{
  "num_hidden_layers": 16,
  "hidden_size": 256,
  "num_attention_heads": 2,
  "num_key_value_heads": 2,
  "head_dim": 128,
  "intermediate_size": 1536,
  "vocab_size": 2048,
  "hidden_act": "squared_relu",
  "norm": "rmsnorm",
  "norm_place": "pre",
  "norm_eps": 1e-06,
  "positions": "alibi",
  "qk_norm": true,
  "attn_scale": 0.124,
  "bias": "none",
  "tie_word_embeddings": false,
  "parallel_block": false,
  "extras": ["exclusive self-attention", "normalized values"],
  "init": "normal",
  "init_std_qkv": 0.0412,
  "init_std_o": 0.00729,
  "init_std_up": 0.0412,
  "init_std_down": 0.00298,
  "optimizer": "adam_variant",
  "learning_rate": 0.00223,
  "beta1": 0.9,
  "beta2": 0.95,
  "weight_decay": 0.11,
  "lr_head": 0.00975,
  "warmup_steps": 247,
  "schedule": "wsd",
  "decay_fraction": 0.907,
  "decay_shape": "linear",
  "final_lr_fraction": 0.05,
  "batch_tokens": 131072,
  "max_seq_len": 1024,
  "doc_mask": true,
  "train_tokens": 544900000,
  "max_steps": 4158,
  "dataset": "wikipedia_en"
}
Each number is 128 + 32 x the weight over the matrix's rms, rounded and kept within 0 to 255. Layers, rows and columns count from 0. Numbers have three digits each.

# layer 3 MLP up, 1536x256, rms 0.0616, rows 520-626, columns 128-191
024119075082149206104191125140117179152173149097154223099097110091120120203118129116083133119143095166125119124113122151088056046209121148210110070130146179102118137103095151110120106171133158
186085170144149190142078180151146116109146241123104092157144128175161196158099104065158174085083156098119199066135177110158255070177102193100108106124172124143155243113117134084132149167126141
074115113142114173108126137112107112143157120121142153140106114157173120109097116109109165126135143126152111114136131128089106101125112146140163150117095093127135142097143131115077119113136112
101158135107072158125087132173132184096174163151136130123149134128172139154125175171127137116153141219155156159130147169105136125163172161147203143105134113147113191152214099150109085146119132
097148101145094213129160153097126102186200138113202118124146096174140129098128181114172139206134108151174147179158090206145070188221175112075136155109097054124122152111206162138147154110125019
146098114110144155160097062108080114167039088116084219057136051118076172148093086117102212089112150192128135058125191151157146161148169091103111159022107189100084134154138150177086084164154107
036145091126075157154081093163125118085147128089121088125175131121077147168120124147136159097099117133149136106120197096108148130115156172184144103148142152102100127063066117152159121050123166
114096091067122125149178095072113176114143201173094107129178151089114061155135185132152138133134179142082184144132083178087162217130203141135146109100102082127131116052104168137109033088201091
058091050116137181161141109101045115102142173091167110102017175170217080108124163093071144113140147145099130125182151134071133122105126137128139148091217114134169126144062148115151125118129146
088093105052177154119105065112184155093164153056032106059171081116091110134121079109090134039161106204191135094137203223165158119124082149031149080120050145028073232114127153128122085098150143
143114102214153135099100057079102134096086093060138134089105115090132113152129150107146152087161109200172131051134108103161086128106224144115186165064116050149096174135198098176103067154103135
122113113140091105160108152141094126135139147066108096120158156150150158112117072150112140116128125155168164080158203071162113121145096143047179169082170112226101176114116114147155100133146120
068120107106172193172131101147088092119135109124158164048166166124126127157149112123138138129096137158132066098054114081117145139146153133148103207103189119124080143138138186057159090059118139
128151137138098178124153103153120140108136132141135102117105138142112114127117158104104154122123122130139129107106117129134131128138156147114150144139133132094125165158125101116116107132153109
111149121124119147073113096111057137091112089116128127063073127156125112088130102172111154161146137119114157134121123135159157078165192153140094151157172056115113137139111120111049147077099153
154087156147111123178072118115126111122084165158061128155060170142108151071143199162140173199124121114080053165128136114102193083121142085104169130159150150149118180069087195116090146115121148
103183114078150128158124146134157109154123104059082128108099072136116127118113098128069115164099144137176127179189146131073101113109146160162117127058000105132121181177109109085085144090084142
096137117121155097083110157125130110127126119125114120133125087166097142113105125162092155126121128104120139161161157125138127108155091124136095167099169045149137142079171124138132139124173164
087148154112111145145105126163137124123151154124098115106107100105139110091085110127155136124118132144108083134116141136119142146152140133092127105105140170105128175130113140111133103101125098
129134127120104154136110118143103130134140123107142150098131110138142117144119149148133162130122135126115124114104114113116133152164161175113115122105136130135147153111130136133107125128157105
097079165160132223123152127128181072180139115128115106138111172089128183155131109117153143133150108096123101161097204095082216117126148107098154148109092103107152159107112140137131087156176133
072125229110129109106107109150161180079160183124075110135087084089129106080171172098038164179113169142134099129136114095139161081150148111112167176108148134161135166156061204159121143070115135
119124110188125201074158128138095121166147159105133117126130149093108153113124121128112161105074129066066101087106097208092139065218143195148204118119156065101159106092128157061095128177202168
087133111112127138132119146120144129148111136095104119103112147115110111125093112133130169140139101157141128140121127171139115167163161115104105085127108125136115151135133116134121131121139104
117111221162116129089151134175166165045120096133182203141152067132155112189091200157048176058168129176179132048130158070165212128143092222168137116139123159109139097137155147138042111138128071
048174115116128155143151136102145140158222110111120148124104094105092131145071103087097146171105121158193090117099191128199177101104100119172116150124148131096147088219162092164130073163172060
154146178097136179148110122058170155087178152160097184094171114167116149161071182128103141119131108191182115133192117252169165098157150182169124199140145165067097118177143155160146134133118160
097120120140120145119126114121154132120130115098102157127151131109103108152103141148114157105099125142081117130133119127122149123130164171108126125106104094124124114131135130141114100096095137
103077165012117208147094124215173165156135076172154108145113097134071121134138122093152136131129142168104130077159099094047132167161174111091156188102081136135124125130167145184155132129163092
105178141105140136101160166101133100131106103093047116126018094143141147114120082106130144145151105098114080169097146197158066170111210118093122121150112132134160101183114108105157091142130087
120102147119107141134106131111137137126126103096114135112098109132105118114118132148129167147096120135156112098150157153100132134140117154158135132100119118133141129164162120124100118126145115
101070119161091186128078132096122156105104119159117164127166138100158184130112084125055177084161136147171188071215119107156057161145145139137123106137054163096158126047203107105110168179121167
087133089141144158177122142110115175182085110184160072144120102151169147097130167104091136106198138154142117135083184212073151173185159106140131171071178072147210144100140127171132144107189117
096087122161113154132150214180100168117203104131166162141090087098150150160128139181139151144171171092183107102073136135196161103139093127100146148101127185162127106117150127173057119086104148
132130137128133140109161128138111112130131144124111113119090118138130136127106133155157169122139134112122123104131153123136125109143130148105153118120144117140152146139134128091138127101140133
112163107125100152097058105170136157187139140140119137111109106075110147135076165143126118069137130126176105116141195196127116106230111103099146132117069110132118169079136067142085097137077134
169167131188088144085157180148073181133089153151152152083115169103129133067110150109113130153081143143153111105137086128147089113158194112168192167098087144125161091159168087135137095083125156
151133168083152124078127139134141220093110106119090053126098165112112056184068127093078153103168071109146167036150113096143171136148110166115135157074110153168147250219126128129140121138174120
037194140028118188110062081058161181099102114154151168136066124185119129054081137106202122197128066085111101101095109161111137126186063093118162076127115107150174138101187128108142056096175033
091152187180083107199127102164098255125135143071182158097193122077133162171087113103157154156058121155117170151084233108147136128196205143160148146139118025154128150080167101126141048121154032
105134125149095161151126162122127162141114106119109121105131139101095116138114169157151141146115121152140125123120097156124125144137158134123116157141146110116125111150131117145126102113121122
096134097088088210115218170141143115161086151155158116177139025113131122065113162148185125153183173100175098077098056149187209183147164108166099099113129173106061135107156229032094151029153103
129080133123140157116112130123120140092141144128099148103119130115122133105134133127129133148103130149154127107132136143118110122176135145139144150088115142148152130135142144129119144136133092
136086149058103147099163118104108100116149102088079163166082132166191127140127161113118139156089128135128141177142145186130128109148120125087112151138108163094085134166116133113065183088146099
092077140138076146160108105139090053055094089176179157092156128128109098119096155198138150215109105223158173142101137104159199140112119163117102214113105197124087094166119057188122137089095136
117130087137090145182156102094121106133170118141169165105086147096126132107138115121020125134107181127144140121130138114112082086154190104112121140122124094149141163062126055166116156100195117
128142072120155139136159148133160165100143129123204147142091120060173037136143182224082117120127178144112115133137073225180096160170091206118133124138164136123180159094118121138113086142128080
079124122020099134111098174130080053108121162116153101083110103113115136024114093084159161143119137146144152121079182166080152139131124104156150110128147150111120114149097164196115110131181156
091051099143085157104090136121068115162129105096104135094122164106133112158139169125143150150113120168142051097188124154175156168123101133153139084110206137155083126143145107138123094156106072
067058053159077163144116155122087166073123135148119109142204117130145127162112086152146160115178126136197121088107090160113176139101142102116082142118127156106162137148107113087111159089136075
149125093122121194104082135082112142161101117131129163164154119136120138162077115104145172163118154100107199146114134232125139139130146157136130188132067073161141134111106074144122154164171092
103165100146122128105168099095087140172141175124129099111141110126106195079114071066138181094113146177116141126089133151092108100138156149119135084106130095108146104145092118082086125108182197
123117149124139144108120132110137138106134130141130155127087135140110123157110141131144160131108145142112111135099147134127123118143154137112148126107128125110151141128130143094147143112138113
084112117140072104114138134107087109118117183038090176151127125147158126108117130090177132170158193108139118070112160162185102130151109116130142120067156121111149093161174166133125126110137136
114140094136135117127146121125078147168099167138131124129118094115124103084151086146078149198114189163129103102141098084075169078137178109159121141067102121089199094152107076169053083174193114
127145135111086162129111133136158140139099109141120122112080098121102148122128124195148173116131161149135144126103134115133134121129109166124136137125126121144140129110124157118118134152105089
134085070135137129132150158121100106118122160090109075136130153145098121127112149143165138096137142092104141136152132108160069074136132131130135128075099110159200065143073107115112180157163174
128120132165122112116122192110082132158129132130110125132017090191135089106126147159147156134187129114163149108123183121129117173154172128140095126094125093190079163192145093137100117121143142
126138122044150194126140128104066156081107086099069188076112115132099141113116108180139164162107194100141142124080154167092131108132172151063123126118132088150130163165111162144096150103119160
139109106131167128168163141078127224210125138087071184162119089150096080188079223105098120089049105076106192132121175209118157203193156171204120098171142099092061165145110196086157097127156130
135154113178111238071186187111107113147203152127137105146077116180159125155113184110132119050082106169142131126112150169144155123195157140098146130120131173108128120168136166130090065127141120
129098180163132133069102124073197119165180102135122095141116073115123161115110157113139120138121109084199084162140134187147178162131139137089205093099139106163169126076111166159170103072138034
120101172149216138160114124113091200191159071097087106107111058143151123169144178201128137136171171107198180145114129169107174109141104151083073143154173166164105198134112139145130155123160107
138140103138046172103129193097080110115186139110165106083137154161137109092147186224120155075148144204124133159182052148120112144194154155066160137087122132156103158087172145182145119089157078
128075115130127136090143138130108124076148098050106117145074171130128149105116127159163147147070071184147146154142103133111098092155150159066138096146087136098119142139112111075139105095115093
111139137113132121214108128073072124104108074074082108130132046189193071130127098123131117148121156138103165136078132091109070220132206169100089166109094147080105128165118121161092187123084118
100095115155120109133128145197092146063109175123040182161145097107132131084087127149090154172131117158114103145152120141119136057099099154157190160152077123125124148141178146095093173106072156
107123163110123144108153134126102123098142114119136158134094126121160101140082155104149134127108132121130136120114135180151129176120168150106141118093123131111107129119121121146128127104143125
142077113090107110143145142148145152130132122133119100090060104102084140125110125097110145124121165173151111149134167163081173130166188195082057149160103205101080134111125079184121165107140094
137095060190077177108056100135052118074161137122108122114162161065086070119060111211045155087155194136154138014143232122155041134251164128100247102059145146125126212085141165141127148107176178
139115146119080117151141115132105145126129124123102120126084103137120111145104137130124138147110147089125145146123138147127131112145144140152129159092123145172103155132116114131100114091157090
091132121140119149133120140146123116103149106114127118082119130127115108124087116151155138143110123142148126104109117122110129127158119136099139123107139123151152126140117133111108094113126110
154112106059152083163171139159103165107102077120167143088115099059172120136138083133115152084168085124162108120135124122108112153088123128183126135055103116154187109156146101182197124114110163
078112069074105109158119114090129166077147103125119111092154171088127123122075156156148132137103084106129136135060110132079138192114175086094127116122181144085155141155148108088142097069113165
101129114101135144164107084134068099121092150106156155132139100089098186134129132142096121086148161206176156051152157113080181111130095102102178110131142172116089143136082188142129134082125184
191123127107124156139141110154124158175130098072143156077067161128114125126108131081125144120094164126099129137106153177142168143142120156092160187114144085211184160126101148184142107152153127
141162147135141105147149155135141129157150059109142159078144093077099139089070188139131151079123126117136109145114138169126129171132115095086142049094122113087144159127089139137139086124067050
133128088183114140138091136130150110148135156119151164118138111144093146139117074137137136132085163130135102087153124139184110122117151121153109142125142087161110155115142137087094109131101148
114088110091159154160119102103098171128085162104114145091131124126138090173107131105182149101176150069093109115161097206168133099117139202123212097114115119057196093154095113057001078120136166
120113130110124138115131128138111176146139094130137137097131135152114148140104145145136149109146136119128126120148083141135127136159130130115136114117130140123116137117117115113120129112144128
128162124163085117076165149085043117123117147139081145120099132124097146097132118110145126191064096099145088142132121106103127117138225097146164122069131125116118099138109086148187107092146081
136129093145061131140112135165040137124087105146119144146069154151130114097143127075104134170124155168128080133116146063151130079155108164168102168147142127086144183172157131083135120160093143
065099137141176184113117068099126110160164164116149115165110060169137126183080126093150159081092153181149144015173140176126143169134138131076136144084123156104153130170148106142122082168157128
074073101114097124099086097123075138148113058085091176140092106111164057084108171106171163162145098121117161107213134159170092173114092115141128101008084157198060117163127095073093039096079137
093130154185156102206140096133103121117136149159120134099164157155085145079107044091123112141079139134150121128097162067153160097106146113035150137082192167108124201148166168088108142076115130
131182155105137197097139109145127177166095089157125202096112080119119026189124135136139147148154151164076102100084149142049136112149142189182124092136140135065138179164184087110113090106128160
153126136147147152149109121052061111149094115129099145086146145149103162132146066159090146113127171117077141131122124105105164075114120156122172179137131094142158149142098111144133122107178126
083104146097053125083160097169086164112180179125080084091150121109078124092093175158158162211032150120110118079117211152068133166154190127075160112124113142172068124146079149115122147102162154
140099119097117106146158103112102138131140122105115140076131121123122104115113130165103159171108161109130125109119152125096117099149155133129136122116140130139081167115144133087097093141136121
110036089134160155108126087124117164149134146096060198105113118152151112150108112173126125099211089159122116061172153134108099104110086101145147090096080128177165120126117121127094135118112121
122230075104111137088160154130155144186101115160091107179161133115109139158109111165122140130140111130089118095193153182081203105121098133149151112085037129173127085101112149138124101174136179
099069117113063160118100050126114076106086121078109193114046196078126052080104118108145162099103133200093160074161124093136094140080143110169192105085122155184110139170196146170058089047069181
160143126122097096141081164190129135074182104156125187071149088103059146071062139091119140208120124065181121094179115150138147172135206077113122228107140157110140116080116215086110179116154165
115080146096123144136138142099125129117114116132138140137103136126133122120107157130111170124110131139152131097140132128126136134127141144141117124127130137149128114127153127103104099104141121
140149080150163087162135069169137095071079122147101073109127097106146106064073190129154138095147070087152093155095098100148134136103204107085193130091133119119135148179184156096137096039122155
091173179123153155098131161110090109087149108147106172125110086133197161059096120175070136107133096155206134157142154148132117126137183149151179214080137111174156140149074135143099053086136118
119128137126119153150158124122109121108129108126127126125106142134111112145117131130121144126113128135139119086112128153139136152143124161123137134117119110133132138140123110144096109108150119
160090168089108211128122109154161087176112146151135086086089178128138134172140083180168164144123122124136056088049151117110160040131143143098199187117098146082142184177141118134082126155111178
151127115101115108142189129089162148099112186127152100102145137063066127044134095132111128132081164088176133129111107134132140112140151135152210109086112155167048183136121067149139138056150129
097118074147093138130140170096134135167136146127162113151109106149167100098103166198159163096112113108107109131166143195037080143114103120080096079148136144175068073100075119092094033162079118
110152103108135132162119160197136106149144164166094073157109134165127200090132146070129133089132094147129096171144158148086222093109143086141123099117093157160083176153146153111098155141127103
133135115173132148122124080156082070084137129095078123116139140135141106134123103168123162116141111110120112140126094092121140110122116119140098110125134137132138166136134123081121123176092147
080129174180136182112124143146123121186205142119088130139114122090236161111144085196190116097125140190126151102131185181113168069156088193111091116130085085145159165137169205069143153131170057
141153124132114134101152155117121136138121123109141169102102148149105126118088129148125133118119122140118119117126135104113121143144152161140112123116143153128136140120128129144117135150155127
136079115081082141086055077107089064095124123079180124083138113147102118120094151076186117093112133122144127110180162127147077087117113091090165182101077093098152161116152183130098147048119193
086153174187087107092073118073043172144178184116168148114113142131094181144127172114113172194095156116154140074138182121099146087157154143165123100132173072151107137042107186078133092152138139
000060066121086115087096116185092146083050048075100156059125143102132153100094099195170136051148135184182092142117111115000126152122121106102157150113047198146170159149158066134121101090076096
# layer 3 MLP down (transposed), 1536x256, rms 0.0544, rows 520-626, columns 128-191
110153174095134045163169147139167109172061145081147028145126139117116111124104120081122142096100073152148091184165151113079232134199176186173139161150063105156174091181168158105061163174091156
150125122179187184124202160083184112093082109053171119165146142197186128145155135157138190104146160057145164062198108175236086129176168075120238134179104146126106110024084198127159100202089070
124117146160139138105154126128132113129115120131097111085103095102139133123116129133147147127119108118121110111136115140154118149120132134139109132120143134156130102109102132125142138126158114
071143162178162080086127139098110050156089163099153133100106152148150114117214072088170040145129133198131106121132129121085144122077089134162098086191205112120144124153119176136109115141090079
135101072061156061130174082159154246038180141125101099126040115129096155153160124044177063056101194145136075202078192173122103137191124146086088181082140193047116135152148134185096158148111094
158163120154143210116158078082185102031130176115101126102090150167124188106161077160193098141138117192197154092152086150118164132176127076173124126081110167149113112163123126120134191132089137
169078129134138171089130073122139138090106103077124084092042091084117113123107168157152072073208069136068127176182119171166094104125159089099115098091077104130137066117118175156134113123160160
174113077129035135113112149098138139162200110176104194167139140105114123157114176152138103134131114093128131200126147145108152124096134096097125066114098187125082113160120140136132126136164140
081135125089062128127226160139045157109101192045103081146205174053134106122130169105156161184156128121075062231097174162188192126157111203098032104090190205192156090150095070096107141150103092
150187114187090149071188202118104097177124059096109119084097120146057060112071129163177184107156123118170094165059139183164077082189165104105142133138092201079053123138131032212154144074102125
128159139117090166100084085085175150173112178136102117182152134055172116137065115182146084055133083174150180154078159151157109136115141094115160138143152053138101175106067070097152149074090106
077121157123150088113150164140112140129165152182150108132105110114128191137156146151128077132140056121124124159164088199160059151101142150148109121117133116150129170048106108066164108203139059
110167141114099108112149166112156129162116099086146149102118112082112147084128147127134160071116162104121104135126104124084100081165120118091095110100079127125069139078115198141217103117156127
123131118137130115125126122120134139131107120131120133128138138114132121119128164138124120128125134128127114132130118113124123121118117103119126127138137133129115132111113109128127124122140131
100131119143169124080144057066180150127143091116154096145165099159130091135180094191107094139133114082081182117136135097128112145143162057138087152190137120093039081140149127128067192147045116
052064110121145189162143115154066113106095071210124132132200085155122130089134096136159079164084114117108155115180093132169080162064141139161122125139118107146075168117116145072133164116134125
127116130158104230190129132207172066156091130101151155187089033116122117103115123115066079103135105137172132128075145171127110155118142175149125145135163171155171127122163129141042165088061098
122132155160157116121180145107133081127071059126069091151146087100089126095171121104120153137077150064099144142133140170181136152117138072172113099143170117143100093149114086088141128183138116
144147151134140069162083091141127113138115116182113113111143138121154104087153138120115101121122079134100127116147093135106082090051144151120142132153081153138129099096141123160125156159126152
142119131117117125137135116124143126118120127136122100117117147122119123126124135145126108125120127125120108121119116131132125123127115120123118134129119133116140131136129133121128138132132134
142111186137147111099115065159151171120170117176189079171192136088075177140164126119185051102146110111109161147176150107134132125064112119107125157133093142091118110174143142133147092084110077
159143085071214232170135097200163104101139190197135134185170116142145137101121091145104123125086094172187147098111161182169077094182085116114124172126150173040142144120182156111166153139114123
174108132128134112155139115132189147168066133101164183148189111192160084092063113119089171108110137093071154131109125076100161128194105090130095059192103121085161111095089137201156158195223185
128150110121116130098130116132117126149143129098150146117133141134119117116137124145120119121154105130139132130130142138125110125100155102116122124155138118119124133152123129146110117138149100
165108114103172051132104147083098199081127148162131155135071084117124119056093191098135168050165110162141143175172166093211132167129122105127056172073170147206175103198111148136158103125066034
180119104124130089054120151100170137129164112094153165083200060073141145158078099098156227116184184076113123077164154167096139131128141076108137143163089159075157097100140116134176090148185130
154155116169108154131139097117124144165154085128140126203176154139135173083071079080116147213121090101158143114123082129144142171101143157033138098126163135141140123167106138050135136145119126
148139126091150145120141129137131115122115150143135114129133129141124154097135127132114119127134128130119143138122129132121108115111120137122120130142143123118140115134113122110134138136128112
101162148144147067116126105108129180106198230146189084058166048087100183158141147093126161139178027096077111114170165136194137109106160128156148178129138155099121114104139118092197093072095228
094146147059100198114169138118143125048153125110153076188155104119137102169100093151150094133196170111169134153047071132112059148122116138078186134112160152133154083116104163073141069181140137
140116125132125114115141093126137095122139121146125140113115142135127110127140113137119134110126105128135125115143126110133125132127117136150119142127120127139123115126115120117143130133126137
108117150075060142096084083107174156025107129063191148121079196074151149168144105189146174124094183185071151105139155065128134118156234138124137149145127063164122094124098177171196148163143092
108129142142152122091142109142166121056100111130080089101212160108174083109111145099194087127093082175163117061173120157118091158067095137183150098107143088150203085110126020119088175111119120
136136223151127053087174087138185140113055074119107113169132206160075150133131084095129115113093202080106078113112131106137102143103149099134119105149107102185135062184101129080130111105181102
125139141125132119140125109129136117117129138135131123126147133125126124127133131128125122123120124130138120140127117129139132132129128121124137108128124112127132129122139124121133127124133133
181153132099100117106120108148061109106139193159118194091125113039155164127169118237110244088116111134126142098077122124111129104194119067139130122182098117119152113057097115141178139153129123
170131183152128124102043122127109187132116191183147087070152162117124205143081197118113156102134056106110199155167141163070153149119126070140151133162143101139162142112165109133089140078184108
227168110132095123151160084101096175145164116157098182088101142076131136029234153164142130103144161167161192112093115097122094085124037105127109116122079161074130146091077138171148100099191121
102143099163131126135111159151080169087144083128147125150124164169113151151139143130130095158172039124188068121155134147128178215172140181096155134097178121122121126115117148138116161133085081
111126155128159112059111180174120164103067111027045141107195118000132195153125182199107207121165109115088147139167164135222163134128071099092120140147137056135169131135057116117110130139134080
123116161147124115133128114140136142110107134137132132095121122141125111143171140125110112089135133120133120145124157118115114127125135153134143119100202140137154145108105118121137132123118129
126093092059100116142152104104241110143169138115069157120125114143152119084152105087255148047150133119107107147164164112098141208182101103200144138047098160113095123171074086169191041087090081
130120126134141127121136103136128113104107112135121124123117156144152124123128145133121140120123125133139126121132140130141135134112129114128123131125129142125123135123133115143127136126144122
112132031154149114173114155132103126137126132186106085116139155154052056113119132125108090094093147157159103178177112169113093117174151138137109172152133163155107234207100142157107211123086108
110132164109183154189074146149193176099118176227151107154173144122198122167137152154052146138072119110027120111188056100128175115165130120133092126149103219194075058139079067060148119151059122
127150161160159105210185145125175092129148094126169090145142106142101170143103124146159018113078184173136117167101081122173117076158090122151168133117159161190060086142145103092116117079141156
187108152167073147147131151072177126103106095173140170139132108085129143124143158061094142098178169117153088127117047186109093149149095148173156144079162114166084071169119135203148170188118133
138051120114103089155156160135122055188078093088177091105075168164114094134091136129070094065156080164110112146120064115128028095167108157146158140119133124164136079033110127143063158159056085
127077128146158092065121091076106158155131129091087118233184062160103181180145164137076117100158179155084086156115060138105156128102201145065166168154079178109139087120101161127155082132171112
116085130172194131128131128126109089069103117177110151140105159064139115170165119165105148070137192153089125075162102164084107114133094147138113140096141150121103094134190103150124102131135071
181117167116125161188142074189126127090134112096150164106037177129141149090097168096193174097151146199158111183153145214129106154136131132119145150170127193104192114089104164187051143156077125
082152104140191133146156058159194137123130172162160141123138082160128158152150113078160147099107122184058110133097153158104077169140202169111098109147129119122081159106158123151148124141104116
137145139132144129135116117106142139139126115137133126122121124111127135136143125127133125111134126132128129140127126123123123137103132113140130114139131140117118129113135125137137138127121121
128119121135138078193148145116129080130138121130120135127146169118153109151134157129159099025134103100145087126136112142101084104094093053132085059188102202107123147079157099102090149139103113
112110116130083164128088068117136207116120083182177084087127142179148167103131097157123120133084118176129116164041111217164038171129156162119104156146124076077159066142127131117120113161130062
102123113111122136114167155121121105105093122149139140136148114110111131145197098142117102124109111122138110175139120136153122125113148120145142137146138136119144115113128171157174149133103135
144090126115134120134188117135119096081102150100139114109122177159104135098162151088133139143056096167137163145136086101188128136134060091147119163101128194147183198098175165124190125215149112
130119151092124072099122173176132140165107131205146132106141160087112130156097173151149169103110126135070166143043163196054122159139105151151079104147118111160092174114125124131127113150166122
098170145125153103154131169120158104107075102088127049123103119171133101160146156132130086112161120094152134143098168129121130163070130106139186121150119163176162131183169128132048160094142130
141114088147077113213203179152135118149121051202248137192126164110176068130122170111131191145133190073198191095170152093164156154168131117074145173162117177084005130132110150179177139080116152
128104192100158140151111117140120124160167150151104081156140147073143042132178120169154086128115112123091060197117106147114052053148119169115107136143193137129124069125110101139121175136068169
104112141110111099070115123150126176129072074129134122099190130133055134130175184180118121131047131072171132073173111116119119173127114138102094100065151127181166152075150160123173118116097088
160125156108102129119098114091127102101149157029150153110088139104171183173158252151100175148044181138101124111092144110121135162148188158087145141145104171240092066189152135098129121052115134
151179160172111087200150175060160152061104134130131135144132169157145155124162141074112089184067162165124058134137034130087123136214104168080116092145226126106120129147177086118157154176093132
157144085183099179144111096053186104064152177199132196120142128223109096177157153109170078133114100094177123082093154166147116138044121104117110113053149089114148050114115158143139056130200104
149158183145175130102161110039139104093128068085218123140134107184171122183149130131120101174087166113055136120125162089074132143116083096139102162229115115111113084217152104099133120121082090
160171078178112106170090174078152137146164159121128079137128123193108094116097105159111090088096137159083168092124056144217078172157160149037077159215171156195091156144113115136209110169185100
130100146119155108125099102149144125149134114120119136136147133147141093151129145145124105128121139115145139129110126113153099122138127123131099137152126101135105101097127153127163116120120145
037138101096039174140167068094195079103051120126119101171134125096161127064154114106129104155102093183117098130095119158115084135136136142064183099121145120172093155186109094122118175149117105
137108152126169042165093103167075169066143173161147164159084192142090118144044131136101221095119119135131085097125113052132135116164136156099118155160153154121114159176147151126130074165066025
127130119115139143152115132151131115149149151103122115113139140142103133135104130134159126124116125154134139129120132112129133138153150107132129146119111160135144126147133107137149104121113124
128125146124122122131119109126138126126122128140135131151129132140116124097139120164113123122138105139139103135141140134125147086141112143131152145106129125123158120136140133128147141129110116
136144129114125106071174122122108173169140116194099114155124131165125123096130129168108141119087130056170104125092089025105103135056146157118179141087172160205185116098131065151168087087082122
176097085157153117131116112117146056086180111186158100159152164130087090161104105119124021154143113136164100135144157073137099117130194103126120159127113115118087048086152081100121112117115155
145196130122108191059099089134048145146028110109175114156153070162047121186084085157104110145140111099104109095173089157119109108149099117126149057150131163069114097094152118174102141099118098
136176193156110149079156149073219091120136125108108173170127201195169104078176173098131083164157202171107126078120082151124126091085105132158152108173134171067125036098166137074156155138170162
129155052122143116136131104123125101155134098123136182143181150150058158145172200200112062092073164153109089141117122124109134161114142085206058114152213080157204083119153141134111153085139044
108149115129108120138141161165131114089158179126165137162159091165121100191116149136132042122145087113187140137174164132162077111133096074108157118099176175136129109158117120148094124137093121
095154070071056095170113128131180182147133144141139141089148116221140146174102107148160245127186213143157135070067120099155090158155032184158155061089103122079069135135155085112092121136080122
130147120124131114134125140133128135138146143145117131148135130142119113137132140122112141129128136124109123136150128127123136127105112135125118128141106115152123123143144128101104146137123119
129102114187137087137121137132168119157095105129100103088130100158145135121136092118173058091136122152158138099146072119143129123104173158074166148126083120175069134145113159120118091109135135
161135090176110131130142160091141110141121125157166147135141144123101112164081151091167000117133114124154089142204189084154102127134154112093099090206117132106123092104077185117161098201132090
137233131139125140156051064156161113166165082125129102121155152155147163116165064130088165124151114144120106152105126104150161088169103168109107146118067149139149095197124161162113190123133103
149157129126122115110045122151121186064180135116131084076083087156156133075130084120177080068166165110115131108085152121135122147128102148077140158106189088165207071173149104093189030085127174
069118116129083145175166156155104142130071144126116144147095087186144119161126091062098100094096124152120108097155116134145140137159121110100127142114143125063121232141162136121105099095094167
104138168171101117108153071175153134120072050124129129188169145166060135026109073131146133116125137170223117097144159137101188102147165099027117116167144183181125107228162140143092162151077133
157075161104136102135119122105134110103084101148121133122139132173124115107175098166131101115144156100131129143104117042129119077110149172084144095120083166133125168126114067139103076138148120
159111127102092123090180148201188138088104157125115101124175119152114108155171123158173143146119159106141068121132191173135129098145089066143151086102110078120081158137137126084122144202126084
118138149105087082098121155071152093132092114125144104131120126082098132174255158099081082157091111124140123162132133154130176118065090112106117102128119155137152112184157085138142126218140146
121088210112087096093139067137143107087144148142144125144128071131116105131072130169079078133166162090107112152129071104115159175161140121077116108160103117129122105143138094086079059103088125
182168112026087104138117129110174124138100090111135179147142110092125134119110099116095042113100153178187134185153083158198080159109103140148125191120085171206117125117148132071175163114104162
092100155079082172175232145143136056131147166124167137162247112126116119094106073179145114150169147112099122150186162082135045094146090049098178172092111122082127110208124091186039083113187155
133073099115199014122045171178153094046131160137074120173163146097121111111068031099215116106072103166139055054185075108158137171101062166153025116168132150169152079158104124113099099080074168
132123133130151122130125130128113142121128128137124143130126127126117137126130138126124124121120139137134125123128129127135129113125134113121116129142123131135135122134115144135138124133128124
047167097078080090166153190108108134159095092142091146202117119095082207087102194136076151110072184100176122093139089091157126123161058066135139120085155166123160120126102039154202133113109157
060103153131158060103091095052100096144089161156118106121175162170128158118130083152121076144081083127141105158185109074169141149106145170122082166126103094135089128108107119130127148139169094
117123137129125120133130127139134128130131139124128120118129140139130115135133131134142121123131118121117135136128131123120125137134128127134118115120125131128126131124128124117134128120138126
101094134122145122164140116069192134106098097116183158101102175112120090114148106093100091195105077140132161112148035096125119147152159114121173090141156176093157101152149061130218051121101127
087114119179143065080129096085157060161134147118112129134105098238103106093146137155165081117054145071099153167161073152119135107120176115165138155129133170169124113134101122110180103138110125
047064094131179038158101129130172114082116103185122129183085169157177084161127118130108110166084103140133128178127111130173067072114112089141038076136072088201131082164139124128154103138105184
161115144118070061128107162166152106089099115175130112115073081200133133108151139194200154086145138213086101108134163096106108114181091092157152110107067154103117081197117064143175095160145079
158141088175164127099127158066156151080102103213117130138145157167174069125192177167107098096088091099074100085158135126119089121073127105118063096197126116151081148116111094045135131123118148
065113058131137171193167169209172136152111122200140155091179130144168091109082063147158148095123162105179126143113135099182213157107111090157148170119157188118101187085108099165157114061143133
133130130137128124131127129128140125132132130130128125133126126131131130131137131134132131124126132133127123125123128124126123127118119136120134126129126126121128119123130140137124134132126134
101055152115132108114098153123152054137107147170119073132161090120135152096121132152168112116150162135183108207150109037110109116100095182086212117120100202121151135114223117120115078151105167
108095114182108144168205119132099198148176094098166168098147133092098114167105167138103168124100113154081156150150144124108112151172115097100090144149124097101115123181110125102090160111141114
181187113214116190152018124154135118049089119195133152095113084161216139120169124147142091127194047105142137158120130186211168170077092149101117097104133087180172140103193064147119090157087085